Each number is 500 + 50 x the weight over its row's rms, rounded and kept within 0 to 999. Layers, rows and columns count from 0. Numbers have three digits each. The size before them is the row's rms in percent of the matrix's.

# up: layer 6 MLP up, 384x96, rms 0.315, rows 13-141, columns 0-47
# down: layer 6 MLP down (transposed), 384x96, rms 0.146, rows 13-140, columns 0-47
up13 111:516532530443521554456464412478535462496430459470492503576497453442430506469518459504474446471522581464604566543491498530447520452501471564474522
down13 104:477575474511541555473411512546445570500532451430403555488507512497513589489559433482492472480559471526516590460444553572568568477487436473509479
up14 098:433544450467445501536570486560539585562507542498531479461515492490541551510522573522490390448482539598589474512471586550502464435551503577515482
down14 108:558482566526510565445499607448548467446499477439498491533551433463488561454519493535562511526512564511558564443448502486553542527493384509484466
up15 111:447574534514471378423520533563509506541460549497606473532518580526484502450484420463490494450548521475495525537456501486453487360506461511505375
down15 114:466416481510447420526468437464556487534528485473539518588527437543454402520501467554407490589505454475481493580463452464581524516499514499394511
up16 099:477505437451534446433518531471475481493434522610450500510513434567511431504592479579543474498479521446562582380436495399524499592443482548412457
down16 091:403569507444424436441455458458468541514527458467485505459470537468417471464527483542443500444542405563572446511515589467469608478525424492495506
up17 097:512481448431515475452551489510524524442486456473482513529579497522562440385431490412535506553460592471530514612494537393465603537579461522550524
down17 095:373503550508481473571464497466571466433492531502545545419507520528573481494441502537555546507482564488464541604536566483437568473506449599445524
up18 104:457487541462476558463507533451481402547464561466497513538448540560578506534448546505541465553446485523523554568532551430461488424575472495533573
down18 103:471442472498538537416462503473579577502462557528560450504509433547510505647449392504460501519446409507489441484471493583480469543551442476538540
up19 105:568463478513529470442508463397467433542546464487553598451562449508490460413538540384483517487513473441477574538444543509540538574581416440442429
down19 113:485491455449564517557444421489495532430490515512442519542521502467368566528488447375578490422437458542509417557484563499497586522597559548507454
up20 117:503549682526480452494564531529457413520533470485535491400529435489493515493533558517567484538547507504469527469446584524473571525562543494542450
down20 098:443410516506463440574482447515427496567516492529425455572451542524519501522501549502537545404416489509504494454523532527438467591525505498601526
up21 111:485505433510574482569531510522457558577502422494476527515527513529481435566610479588467479507494452451496578497561499480491474431558407501521495
down21 100:520506602388538490459367524483453571496484517418480468471468524431466504570514427521454439470551531498532495466483447569541518471524517508523446
up22 112:630474584569512578506504505509518602469484522498449527472487452558484480537479521540498494553624515520477486532449583441560442464403496435516458
down22 103:532553464488471556559560541579520522517427455540483451482508521560578408536457548528516485554559484441449504480459519487488504443444522607510565
up23 102:422477526492528570452495492472431457576492492525416559582531414514417427420551499485555436483508524464401551460510534506466523531484404604422420
down23 094:572569468476555455543407512557607608464458477507581489446564512406478488491555462514459432567466464490514614502494519533521515530601520494535435
up24 094:448429562389596542518655482484526488506472501540569433477543518564464532524427496561528489544585418554505501443515449511491503513436567576513452
down24 093:503586482424451540507472474465530462526591520514422411523426480482531537453554550496483522457543533529602533425557519510433521516471581593486470
up25 093:451430564471503497555497427528414525575463507506491474599560479547418454530526521463500576452560485498399479439474581484443567564477422555540505
down25 097:386478495499550387507406508477548492603621491585483494549551508484442500479463454470386496514504479535435528476444583478563501608490554496515536
up26 107:455491493455502579483556567467531431407492569537448476439438420531554569535429485513457470508525502497502500474651513456548526529540553505476415
down26 102:519576535520483484446467548467404528536485510482498587528572557538467474421547496516520469398499508468529550551468467443566503525509433564550479
up27 095:537454455442540494530519514535512570493498444509516498588518468525510416440537466504451501607464430475521629474534454550482455517537540578525455
down27 101:487504644464544463476506459461529467471454480482578649465533460492463552553580477548390438459539426507549358588499438486482512537423485534495522
up28 096:585422464453488494563506567514567525548410528504516493497536445482483491456510589513525446518518491528522500532419461477606487487527531528532478
down28 102:478415521398546537533461505465525540524480438538453527494508508598537556580471517516501559444550432537460431544453481517505501473507565461531496
up29 092:483478488505503410522565591453497549449526495592530470491422417427528509579533530552506491513537497590453535512446535541419511492438439532589493
down29 094:546493616405515540518401503499470451500538601530471487498448534487491512503570558488513570430508517462534409523444537511518539450504461480435521
up30 096:496446471447538501562493537498525485462493491523469474462496527515504512539486534570573559455432482369544483446577608538486431519454567501514598
down30 100:490498577447513469586449580529488469506454481589446468510570477488596396516490426489570461475432643400524524580504550550496492466573581410516445
up31 105:457451352455452502591521449496446459474584490473457544487502527506564399535456463474470458514493524556543446543531519533556477580523488477369413
down31 102:506378614590495505521526517456537457426458505471511500478539472593511468407505548477477565489409566453468551529521485472446477505549566461478516
up32 108:499545358508527449477513508543488440562457586506584510512501541512399462536462438445465496469527521481515446615480529547432576509565548515527491
down32 112:539441576472552496462534422547407438542502487494468519562580386499553462516542523539559498538507483579556478550534504514489424435490458494519438
up33 104:510347467500577473478500489526414479450506520511593532581502535453579428448504492482557440574561536511415540425524587577612498518472443506512420
down33 103:420475498584495519450541561556540616562616571539456458431483569523478566484577508476501519516480493538580448500493511434516485474491542442467453
up34 093:444609553521433506572562525525430463419543577517494510629546583522472537463552549439470552509533512453501502521473502516479562328382513482477522
down34 097:467515573575445601572574479474494494431488569442469436481425609571425467526457542419425485391496497407503569508390467486416546557419524473512460
up35 105:489479416559469573551470476519483549503436486471523484529398519434585539456486527467522412491576571486485545388510514583496563455460479468512623
down35 097:509510459483549588391495448498492551493560579480455549545476561534506548570581459559505506532518507552538496625510451532444473555598507407571460
up36 108:546517562494447560441440382496443410519478492426526415475594451475554440498488417501459455487498458492572492491470493462488536515548541523625513
down36 087:439608419493545458570404478517473598486445494510429566511502571467448592557495545478569481539539502399508611440476469532582473492508484517432473
up37 095:539418409433463476497522513483551596491548497444465499505472493382538462529513525497425409494550455527568498473490521575454475568493565484506418
down37 087:510459608540575464485486444459454509611505417550449593475528496514356456537561475493469454540512529502531455547420525477603512606466508486491525
up38 089:540490495552478512533466459515504550516536604451375515459462420494516492496602561536438462505565527486517482482501507486481488518498473573489611
down38 098:455520554408403461383551445602519432448430448516537559482560494481486487466570537519585527568446506434469472507597514498412417592550514433548542
up39 102:458462462467450511555447510464449536416460444449492493480474552532595507440562504540534523548517530557548439455435535476482454403525528444393531
down39 094:565505492491533451531442534491512506539550612517523569485464582452487536453502548472426512472469511501472468410393449534502463543450512497539512
up40 088:417503434511552459422572497480538467488523571551476582471503501497493532475493454523526506512487524479556513405496448576523507480404572455521393
down40 095:476447580509485546418507450489583597493421446546469476467445572502542526415543481478482488593623424520545614514514455488556536419448579453507510
up41 102:478546543445479466493529489526488464454429455628463517493513513519493537544586443464421552507612565463509525455508639404526513408489513450536485
down41 096:433487542548454507475490504472441522470633498586462504444494467498461455526443548531470528461495487439494366523501418560540565496468482561483610
up42 128:328446518426506541481510520489546504562584493478418493530555488511488462525467487405529498451543496497357462451578574609487494471537501478415464
down42 118:452453650496544445515424590498488529515521536471441571485490522408504554455497488455567463441545462482401561512468562469507529473523410532484442
up43 093:523450547472529485489480489417472479444532525487493568394512499549537519522481491594486518543574495529490521520483557446466484522571471490541503
down43 085:523506427430544509561468468459436563551417495528505481568521516429528463468483480478510554469388578516514548509458510572471475510517540516404482
up44 091:412446484553511552619491507482544508450488488501529582428541589435456480566614457498533523514474495548468427483602503531463546505450528443403477
down44 102:587426514487423491459495419529525508450489569521457480507529482553495425467519496512484540490523482536515514461418393506501583537478494612509516
up45 104:440538471510542527492527488494528554524493471448428534419610539581503422442536519566549467456533536428395484500567517476573545537538513391518528
down45 100:540547521448540522569407527436479521468507541550418459505493520425522521541559521468543480498410487530569560459508487573589573510510509592477510
up46 097:490480522491450502453584412531533513534457485485501436559490512481530423471536487512525464488476633426438433480542462487513444481493369519501478
down46 093:416549621517521486590492473476503469590496487474491486510508496500447438543443535537570464553533503494470512462400478542473515540543486521397545
up47 089:519447596455498506469527467540453461438463401512472453557425526665485464480479503443473502546484531545477490572447525550519438517499470545446503
down47 100:575438500425440417416528527533409516450484461483448498415538433498490483516455493479471500522440607482468504470566619531519426575432523493488483
up48 103:426463616516535501451515529521445492537493553567511526481578368556526512568478486490514484396535457487477412579531501453459581415536507504468520
down48 090:490481517493403465537474523491503419490445480540448463522489533520496447467448588537517600515531553424620494595562469544429516450487557502496427
up49 104:461518449497422517548535485566471514487458482591502658465468446445387537501469432495480513612546531518482463535550597497568511467481461426533480
down49 106:453530507449497527483377584507432499487514462466506521520482560492554666487509444531459456445509526523503583525451516516378486409498414526499511
up50 089:490589501521547490494512477555491409496439582489591464501471424471454452490615440489439446535563422583540559521391525462460452534460377550506551
down50 092:552539517518475498603455568473481538498556547574477498563550474513453524562587488522522574522445535410517533343405509512507501514405500452462512
up51 128:403475526493549510510522430490433495532545547459517550399530496435419593536485465424515463500528545477519506486468547532567514522542591593450445
down51 089:514549579561554503541370485559407493567580448583527496644475565493577489498497511537566493584477511510522500529491457523465531378457443455587562
up52 107:435450557581597469549431470456467511533553398520469402548466627565525476563453601456521462587445498416522427498465500480456476489535481461431450
down52 099:409497565525621537563451524457421483537538372503536410563469506482553472523443497505590397506506470512555465523551554483540423464428497563488474
up53 091:455481452529472453568502557510462444492538574504496535518564420534504600538455468498508510543508513593547526497593476574401538464478439541522542
down53 086:500520476566466460505518532437519555527502562617553516456517509491398576544469469448528452434433497480666520429495424466493498518574385468497548
up54 085:529411448483469551553491530485409540462475524453517465412478567561566482573489624482464438502540486545518470500482478456418516526458467514600525
down54 099:488436451480526504483557528516431562441452477526572576547480588400506460502613451499496479468581592551529502531386490510463561552448502444414464
up55 089:484554405481523539581469558582486480457580540494419403413465439561527417511530483528502554543497487548437515367472461448556469512518501526520430
down55 082:485532542508454566542472410527447498441431499518483478488487517535557509573506491587491541407325499417518558474392517534440474509495484464491502
up56 093:454505545431540536419541580486490645534509513492508512439488538539452514518504453490546476528497482444493474461511567519492522523454572531494535
down56 078:495518576578496529427541590471439516437507519541475529534418497431467485513556464432540515456482575508583459457489501474480582525431573463523503
up57 113:503506497562524487463566564518556501458476466523499476501479560532455477458475608560461482528479536471471456516514495435557476556531393474446402
down57 104:503513531519529623504467486468502527588577488482471480426448426489461530481500479558518509503543500581548474535491518432616541483414470453507441
up58 095:536546451550522555475486542534492534417462458419390481441530531503510430550456522494537500481522486541585469493573487471390556541501450552466438
down58 104:514462416447515578348529486494515531443449587522498540522535512509612570516551597581496584522468497487478574496561454480522461450459504501566542
up59 102:539509479390508510568536568528518550589504476482459532471508530497549519592503469533503548497461483505500489545532533370442489485513550406496490
down59 099:428570501581417472481477435589476425534597495480591635520553502535483549529542400484508522557480509447524566493483576579508499534516452448516574
up60 097:497528427537414516582414480489482412549529495536495454533538523541522482498453531410520459524498474452481630571527499486438559543507471610530458
down60 100:505467492447507459516470499405563528420410524548412540461426429510479515486433550592571498597491523445513479512497498409436508509419564490476535
up61 088:553485521497484490502568409439463516562520428464516515504516458535524421485548480513515550589577572495463487458491458479462469451378533502498463
down61 091:432423507481506486544448485527577547547500507500439400470486469484514559510557538444408498370472485522604523451507508457439527498456593456522484
up62 079:504390542573529588510520547482554500490481463580497491480459462547450542512492446500514486542483429539510496479434477403468555392522551500523511
down62 078:551541541479567524537427552426485486463540501534448534480421406498470505560434452463430599454445560523494524450506448586574534559463519553416508
up63 100:518461630464546523470519506449500390520484556580434513489487493545537470517436558479511438446530422456448456496524493534493542534508417440492537
down63 104:522448613485501558535604481496612515533487424514452500544600475507443478534409624456526557521486532379468462495489515539463428474516504617506476
up64 108:582479514528510529475484535612598473551527596528464437517508532465503483513514451491519520545495438501464520497532470476475424458438529551526459
down64 107:570445500480412522464497509459481446434551519519540550575482579439525496493442559436575458596498487468400440536529474559399529534449542460449558
up65 095:510458565457535507480588506497501473431518538525576482506475485444496580532642541464410455482599438406617582467561466459550462468477570446541448
down65 095:483491466467487498387463441457393470547468423532402497483423521408480501564573547518565519508520513544463555511493542565460502538409565544581566
up66 110:517491595541534390523457649646427538565587522478506475517471485493508527502518513529570466435460418466472525389427587444508484446514474542520438
down66 107:423443489485465501467385454395604527445435504466463498488548432507519501523469454526427573480503481491543534438545448485460401512534567432437491
up67 100:532490550479561539517558530529527480445540481534435519410467521540515555508513490570487560522496503541433473488551514398472395528414441411436474
down67 097:555557537522537429485468560541416465565490487442425616553457502463532573488458547591539506497487461381558489470514497542513536461462477438605503
up68 091:510515510451497562553525559469512505505428406557446568445515468466545512497525442436486473449509449429475457561477416638490505518486503545521420
down68 092:496499554446472487567491510453541494439512465499476472536476475481438494471510487421508570550391470390463462468574481455465475554536485543596592
up69 104:427526489454582548434480557487470488533328544473629540453609530472489489441522514490536530465464565472515545462466519457455459595597513454528515
down69 099:509536487564550541462517504486555526450515578492415486457509571556535508510550553510423518460461514504573418551400434476495583420513536479545577
up70 101:569541399556510510406560437413455538426473504595609578495485475472491433453461479471553545491563470511486499458526445404580465466560509564460367
down70 110:431443537539504532555496464536536534523451504454431496468545548542453415505474583429553417496367465486423491423472569458538573546531526551562392
up71 097:502434524619524484534538464555515501511542494544547551573446473489484483574438559508533466585461562618516405499507470499534517486446482475565453
down71 088:500512630404551514479439409474466535483552510471436522457431510540460574594507448448505469393446473462486466542495498554410455512557452551501595
up72 103:583497503446393493431543501512559541378454535554548487482455412466498530525509506437491549593550526514434443464508469445474522517416505578548424
down72 104:463514501533560456424431509496497563556586498607498469482441561562451488530497487519500507453425472531608495528479472512497425446562503497470437
up73 096:400503452493537582451538439489441583438526412499452472493468404478498494445523497533527537480458563552461460460610584437514458431523558517524484
down73 100:463395590503401510479502554424490507564578494454509492476550479557556520413530618470461473478479562513453490547452466480461558524589520593469462
up74 082:495509503526538538487562403404479494526427480393443503474527534540509502473527517578470524404597567537496530495484496584448464499566464431529457
down74 090:583509468502519483524531421448576433474443500454548493453400540434512451501479464424467445490522510552586478416523472468554567564519446516453517
up75 092:556476510460477489435565485576573438518414512504488494466521469503606491485600461548436477498497512490461509499585524447516473471519529477484521
down75 093:458457527466553545599553445563425631503547387442574480558486485494544482556498547607561530466466448463479519546545536545509454522470517540540549
up76 098:603450520432522494510459447474402570495545547456518525548499424528447521492532493398466536530575609504552451419537523461430544496388495527512423
down76 095:479543544463445397483586438574471579445491536560462480421514523417481519584381432507435494496517527520473483483544470542503414527428527516439468
up77 089:517592518395507483490463554591453483527499552533491626522491496563472502491529558555563497523502564572598479492490550438530505467544536523448474
down77 108:529492490461446495489565590529523523509480443513503565494439374461518508426542497485460518515422490499602489538460553518531459503502501458511446
up78 102:529537552482501481546466479557407383481455429515477640450574445422446514560507460481573495500545562462536532514473539526524471510477645561411485
down78 118:461404539515482496419483544482560490562467532484454513481543447557498562554588516546470409503427465513528515503438598550524490474561586459489451
up79 087:496514428563529508559560475434533435457561585456504477462480438511504530447428495477482546533509525536447393487470471458546617441531492444534471
down79 101:504542421423512571514413461525454532496441516462457457595400503431602481423454529461488591480425498548481504497485517470527543545510488469499443
up80 082:509451452503525540518476471523502489557467496558517550420523421524533559609464566458502445482638468526522397589510541518522546461415508404471605
down80 097:563512529572385467421493444495563476521434525463582440493610534498541465514464548523478554450535550461531549428507437457472448429460550516510561
up81 107:494460424471479490548455499567426465513451386544516474503461535464538462555538540542558548489455484538513627536521458403508503453454489564481485
down81 090:515540546500514573393455491482535491480488467489467474486493618494605613493575482518498477432540425479455530554463549431480458602580512473547469
up82 101:522456547360536399573547521510494545518536514464500478478368525495560467446527557537525413496547469343487476433556507448467545459435499390505541
down82 097:465478559476516468416461492548512572465505593546535444501435474504540538488502558434448615453552517475469457537556433488519567495515504465516459
up83 082:543552469529515489485491516488511470507407505483462387518433515539550443494435437570520540468552530532466471476397514481496465530422530513551633
down83 092:556475529560471550559573489402502523530612504529420431476572549538464565514539452529489546475443586414573468502504456642496519510426430459454489
up84 098:398448602585454483521470534601545470565454443480592494490511499519446555497536582508556430568467489477458488507579566440438434504531485557510477
down84 098:491540549510433443467513481455478448481526571530486553395455476507459446412426509471474393512508498408538531484450536501437487474566535495602538
up85 099:469501437552538481545557536483518589496482567531493459453484444603424458474517593474536505469401531472548520580574507429435550467426472460497521
down85 099:507386488493539521455557413455510472459400425468526516502475485514564510402482515538485638503495538566461529548388423572481496494563527468564499
up86 091:526474455508504475478432525511566397531433552461498589524481521641529483498470549515508484540515588463528460477528475524459481558632410531442491
down86 094:512583450549519441486499562480486570536553522436469480524571385423472583456455447609533547458464603497500537506473453494511423517470543394357491
up87 112:440491653453522448566495557541458531432475535527464542491445540526476528511481511468569505557501472484543527444519435483402479498409507467555445
down87 114:487534522458506511490515505423525394444394545525509578593459517511584525519494490524595607475495510460511537459495472546450433371483418462511504
up88 092:513497515558524483502554557470499492492443538462535486536567503539549478518517491529520486581467508443604493434511513455416380422463448421528507
down88 105:463597547519412548440486534441460492479537533480528565505577605397527488544566519567582458525507635485457553534489487456456525425433574424516485
up89 100:431441548493485491508549560484476414463468516430522477475550540550510474528472517407595491526447395496549467440574537606479593508476517441543483
down89 092:470480446572503609477508484442459477509607587599437508553505483515394480513473504468534505490545585476547546455415406500439538504546499430524571
up90 095:483409475483575552460568480434490515436569514470522513502553532550494515580501553549407545517523411513485445540501493425535470540441517473424494
down90 097:511629480408481527579427507517499477505427522460406447512397537510502446483525505453514594552502528501512506448501437502532517520445487511646467
up91 107:519472545562442490572459530506514477424532537469505567498425492558524492459558599488484480479514475529589517456456522445523461450455519482480500
down91 111:502544478468508448450465495536552508549540479477476526556549419527545549400508496460475450541486410508521524537605559478498511502530446547447521
up92 111:429481463453491400520508506444472551492447486464477451492474482517574501516384539477547520464464525594444449523442536506541429482582489521550500
down92 111:511582469493463607488462489522480557462489536513516479524486612496550561527512507438512499451458505453535476454530561521453491474537585506508430
up93 094:487508521562479475422527502540500523551622540439602475466445491576474502470499469531565564542443589517441489407521514502570502535521479505512494
down93 090:491549560529418497415485512474442458521458475586487523522618542479533455514525446477465529388443536553451499464501531523542586552516504522520539
up94 096:527422630515471515483566473484468465566469497512447371554515478465466450449597491488456500521439534455554487552473432450574514512529454446465473
down94 100:489555508419507418526446533504475510596532475447449518430453456460427493435537481566556537532561392423497630542445508598500522584453447425522537
up95 093:418509500528515486460508512360515471536501489481487468488434518485461540521399616486479492489410434499444545600536484483501489503534526602469620
down95 103:525540485466506512487457523396498563454546544515406472537489557479413464533474568570447519495565461471644416492471474514512430405458494423433510
up96 117:479571457511568487446504477522457452501442603445469413539499478371442477501523410495504523444483516563553550534517490545471497562509542528473508
down96 095:470594473497556487515401463519471587444460484468465564464482504401508443458551509484477473523582433496518562512498534418428552442485509426521557
up97 093:490497490552559489508474554538411489477418469530529486506484474500501493470593502447584520380571498502427531517508533491585500451578471481496549
down97 087:480455557405578534561473514485544524432527456487466534492441505396525417503471545494504552556529577572543473499515433640573563464502452422510582
up98 086:496532566535476554437553502458422402441492611499574457557464476589479479534420493501488470501472499439487514475516541442456540545440493413566435
down98 102:545493471542394495422510543475477531372473505446458514478513540543511537459542593547560586426447520438447520526535415539442373488438555536466477
up99 106:514442475461525362476535590494456589439501412491458506495460616383548462480477482541494507538509501535534551453569495517457514542494418504524509
down99 109:512513511428486570576430524492525555486422533565559539498519529454530582521536401408481472455507404458577424549489460527484501576491554538484497
up100 106:521503529461488563556590471543477461444392525518518508536492517578429388460526467552449598584410490478492431495456503512466491518527532459418522
down100 106:441503545544448459514551553477475444402440511455463485538426486421499455446461518596495439536565595460497515526599535500606495429495478495523539
up101 101:503478568520554387518567515493472440487478480518436515551512586461488493535445518465555521573519504496438457482614441472547590573436440507503562
down101 103:402487513505490540482467571500602490460543515477522569457610405503503526429522522444498611395510531532479352411445562560440485534526517516445607
up102 104:456454501500443484495457474556524518530537571470382569536547495470486530497483496516552472521623476573463563500490452451453568466474569510448464
down102 107:521525535555427535498500496538465586528460392510525516552426508518429511502512535429525482547483436469465453458477432553506545582426476520516591
up103 106:539487597487465545474484507472478475435539512475527528402521505505460508523422598583506511603541436420510421440534483504441482482429443543418461
down103 109:414576411570562474512526460446474436473457464521502577463533429494471516475353424474523576566468558477470585485514544447482522547539565418494575
up104 107:471513505506530475496501632556453510557586549516575526555420525368448541489512502455509452495505573486494494507498445532493487485536467447531540
down104 087:449516559456402567491448482448497529541414484589457514565499489524484468474431476519510506460414492548533531453459502410464471472482522480461498
up105 111:444449466501538492545483517470499569592546504484523395534473543471529462512466511631510459418554493472605541467475498538549490426455411495573500
down105 103:554559532445439573444424516577458486571409454513519570502452433395522495464414514481460557527543526506414492499565487532553475492540528503511476
up106 091:457454499501490542517498520497494482532503506528545554524506424549513525416450496579500350547436599541458524465540491437512505448464567498527556
down106 096:461462527524473518556593498462545426457579541380512506529499527571441459507633605481501595558505577443542483470503465585488445496534545513520543
up107 102:534398426554681416616455558505510498511628528497493536419413492524481500498455516435506467565512457508546540450498475507520501550512450405463560
down107 100:461571463521583578577459410464555578424500511640515441547456503599488491550541543493489490468489445540561432465407440497451461476430528519494497
up108 100:525399442414554439436478487397433476493501396470581526558497475511427465468354541562464523520501528478488593535543573436481512493597562483432489
down108 097:399521481606477475489485493484505475561519546461619506524472500461455445522461479495590495506482588425515477446542472577390569531561561527507507
up109 110:530470331511484543501433443510550572499435513484463488482428592560454514487503464480522499506472525471525612483427464498475454530480489500553558
down109 107:539532411431484444522458468475521526530502498428524509518515482484544511504487535489446485587564428510568474545537416611482511452560495510481484
up110 103:571548502596487518535518486498452606446482522381501423571537463509466465538507526442519427420486593489502409427461588492457466511587550530502491
down110 108:388481474537508445469520556505518442475517467488481411526572472483540590434530472500577456551473498480541574528510520547559495498470412632511379
up111 096:464482437481491489557478494465463592498537517456487520452566570565537410449464551518466550520598433373444462499470533536554525541411550521480404
down111 099:622466516532574608497512478464390579518472497453432534501393530445505508607537530476580421560580492509523497572508543561527502536398457457470516
up112 089:459427607503448632450563528407449462532544514525527448586563570524450442504553518470474499570478636460518481546463524519502526533432529508562467
down112 096:527397518563483470494601484453467604463461489513540597424461510477491513506487603532435622475497491517460546542447489517607465515543582515464503
up113 118:493570369530452470470456482526530529608540503466532552541556545531515490595514456513477524477473419568576411573483454477419572489462477442490546
down113 112:483454534524469545514525599548480458514491480425496486574477522337521455450460453507504567563468551551481542458418545557543487539454428422538491
up114 108:408495492517504531477440497503442423554480501542530501587415611604590582553509487409458360487570421423543446440543561428486539417513471512475499
down114 095:494526445536637490515467556523456445507450538510477595509512481514494590588471491527546467508573442494522439435559509523538489445472403507565445
up115 105:505467476568533485571551443480543542480514493496474461547569473511548441565553587471582456579496461424545469606516413523464464491565504579456386
down115 111:475474497541527502368491437444406520434515489451498585490492435507475536465455562530491593465515500439563542535467458400510530393508448390485526
up116 099:541508560559557475529563527554452478511536565517420436560452507528437407477565497450511605498497632505450547511527514460562441510492450477497531
down116 097:470499490425483605477446609471498552532447530439483474548529540441557441544488481533442445446557508454496534506455486544573532495502428430568493
up117 089:539524537471488404498525445501529507432486510569443500536515534468476492457562463413490472534575595528425488461519492537564528445500471542544514
down117 098:461418510427478536544506511492516558422532500524487484565483536443465465504473527517435489467482556390520478550580493406457515513482444519502568
up118 108:511514520504520452535483462552486520557428476511493474478497363445426426515430436436578426496531537426515536499488466534473560487546530448561519
down118 109:525580467511516486492495437561581510475516483396491528499593462426461475541569577558528535519421481498554511550516472504551427507506575460479541
up119 100:508560560564473531571439557566505431504523497427534478510480468588472512505515427450435477537479514500599523470432510463500474422458544541541453
down119 109:434526390533518566544505484457526566537571508555449511495527552473446561601520486542498480566469532434483429432460520466477614624470510523531516
up120 088:485599403429457521449561501498537465588437535547566604526484518500455536444485467517422560544446501570449456582510519434508455463592453527453443
down120 097:527538584529520503492544530564455562587539463461539509460559479487479489515515531561546514553453386476398487416587496507532411467465509583553473
up121 097:464514431565526467491570512466568421462480489407469471500441512558489471461540579508392471542613482462559502508546466566503470564534463643585519
down121 101:475491474493476571537440468497566501418464557459499474484479581446493421558492428484462555527492521498560413532446505402518509633539518471434538
up122 097:461489535489572541528434454456498523500470505555590475558519477607473534465475529486439430509539411529548467565464530531485509465569507436653495
down122 107:474485524539519432448584418576446457477541456496475607459519459517466555512485504505508598497449453541497421477541464433591430521443514599360472
up123 096:557461486428442584553544524544502478425501474459487551449451511409504528452464395558460532486472458475448522461579557565455382525485491452399568
down123 097:496537491533544417588417509549492450490484394614441475558487575498514409548462566530618448497452491427445556551555529506558517496467502507533538
up124 089:513444587489529498502518523493446421491488503499491393531561532638394411558469582439582514448503467547463493486513542560537459470488553487571556
down124 099:507496557433455492482468573499476493455476432507460482536563530545556531481385477514462582579448539460422558500540471410462529578529595455512517
up125 119:455520459555477524467529488492514455561514544462474525507456446600500561505517521447468504428456457442659410630462527446515556500492456483445561
down125 111:486386473492530472601567509413584511454584506582501533467506441564549468552501569536539477514463510480529526548477505500496453553546564438483444
up126 104:525511523521530516447569500553523602478486562427386491520512637509527533499481529534551529452481555459463580458505487560545366586497431497430485
down126 099:463526559466558433483445515430475523526588464626448647461479478444512543558576463503516443494540441550488444544498563513532443450575467460517469
up127 106:510548483376457510484566509572446544618553492534544559433444487484498537529363477474492570548456444559508518502477508478516442581606478455432550
down127 109:559395540516493491555480461482455471511473522567465389570564520455595584586498484545517479548417509542484515523529457546521544521456631600521528
up128 095:420539508409519407487480577472531494564432493502451570455447537472522471465406525529466563509505472465524536425544529579398501524520543615525524
down128 091:489461477432500429574539508501525582560544446469447509505477520504587467581512552480533554554433525361608521560569432491504471505511524461505386
up129 117:479460421519523479461504504598428535537416429509511468494562530550494456523573498503436547466490482505523498525485631438589474427547557480539488
down129 111:475402492595549496483532501502459508524548616548550489447570541480512476557422536561554524505513507451535469487567466524447472520461547510562379
up130 107:466559628470515500446472474569537443535512532494481518473433479450485421443528464479481417549594498546541508445539528450495465473492472522450529
down130 112:538461536478542568440450598580510539558437402517446519440463501569594494474521484456465448526459476562562481496472457487556460469563450474482412
up131 088:538511522459522563505523471431496580441496448524497480396434539547406556470454469509480410486483480549554517541531508553563415548566471481504553
down131 092:489533544500373423463473496568495523494447608521559531538441607482413460514491459439577522549601520479468573474493442484575531486592502489490531
up132 108:496440397550577530509488477513488577558455491535467441526555448481445474475473484476451483524488579498496502510465550605523483521448443427445399
down132 092:544569481583538514500434383641486639535558438515562582549431524512390532459471471437488520499554462489515516427482465500429568524472434497541517
up133 107:399520501479463437486615562511583556459474506528450487512440452466494543533496417524541460459523589519531483505595465496484462487550535436449455
down133 096:587389543547518449478509423494504569507548411505570533443493519525507579521504526512554394565563478489603517494530476510515543548526497551519518
up134 098:463521414542508545463523419515500453493555518518455557510557343420490509415519506449469534498434526529501464569571439476535556545434508528463569
down134 094:477451508540506463408486465471509459435604444372522453423462503495515577440487540553444583536571484536590489511563493494574404455391501505479461
up135 109:512486573579504457406515427428430541508578569438527497493577486553482472469463559496441511490471577512537492519522534465437465463483547553527549
down135 110:476592497593481481508493470513556560634460428491432539488455456528505437475442532410480538443496548527535555524492439481481448560574464482453523
up136 102:489521567472448436418504493501464443485458524436542529365579548584490482487537483471538561523560531493499448615475518577510401465533543517545514
down136 107:566483506511586461557495430450464540550493522499455502574550414470505575588410532398599568532506546555484479549529438512545523519464480461501546
up137 101:389481479528529644580489462464539499439461510510492530437413504513468538511477517524549581468479501452476506480487478423533518603517549506500486
down137 098:427551505448506499533484465539453498496553469495490546509482568426563467492502435528461583532395495469553546503506566525527553606489510401577560
up138 097:449528458597451529477504501538512541575575378490485388453493506570503529462520545419443519452521566569539462540500534510460495431678448483581516
down138 106:422519447547473442461509527434470592515520483513505577464565497434413594507450523625491416542486537459501411473442518468530448552502551515486462
up139 106:503527538464515534488501460483614488532454506473452505517529538560395491452448558485491500443532469417580409581537468358421545502467440506449542
down139 102:487527469594476412557561533494461490478492532591469489517542455491514513450496484552536528503461511488428614469474420521502586483463531467523458
up140 102:518564488484589511495439445476537461452462421499452628465480491490405426455529491478570521456594595532433512483525547516566519438484481492539492
down140 103:508507524599448451476470559474592447529594479506458538433482468420487474387370506563535530458472591468598457512474512514546569430524477546536424
up141 095:504498522495390528501461494529624447487519430521547507474478511494486497450414561501410537454509459523504536477513528503513407610494520565522582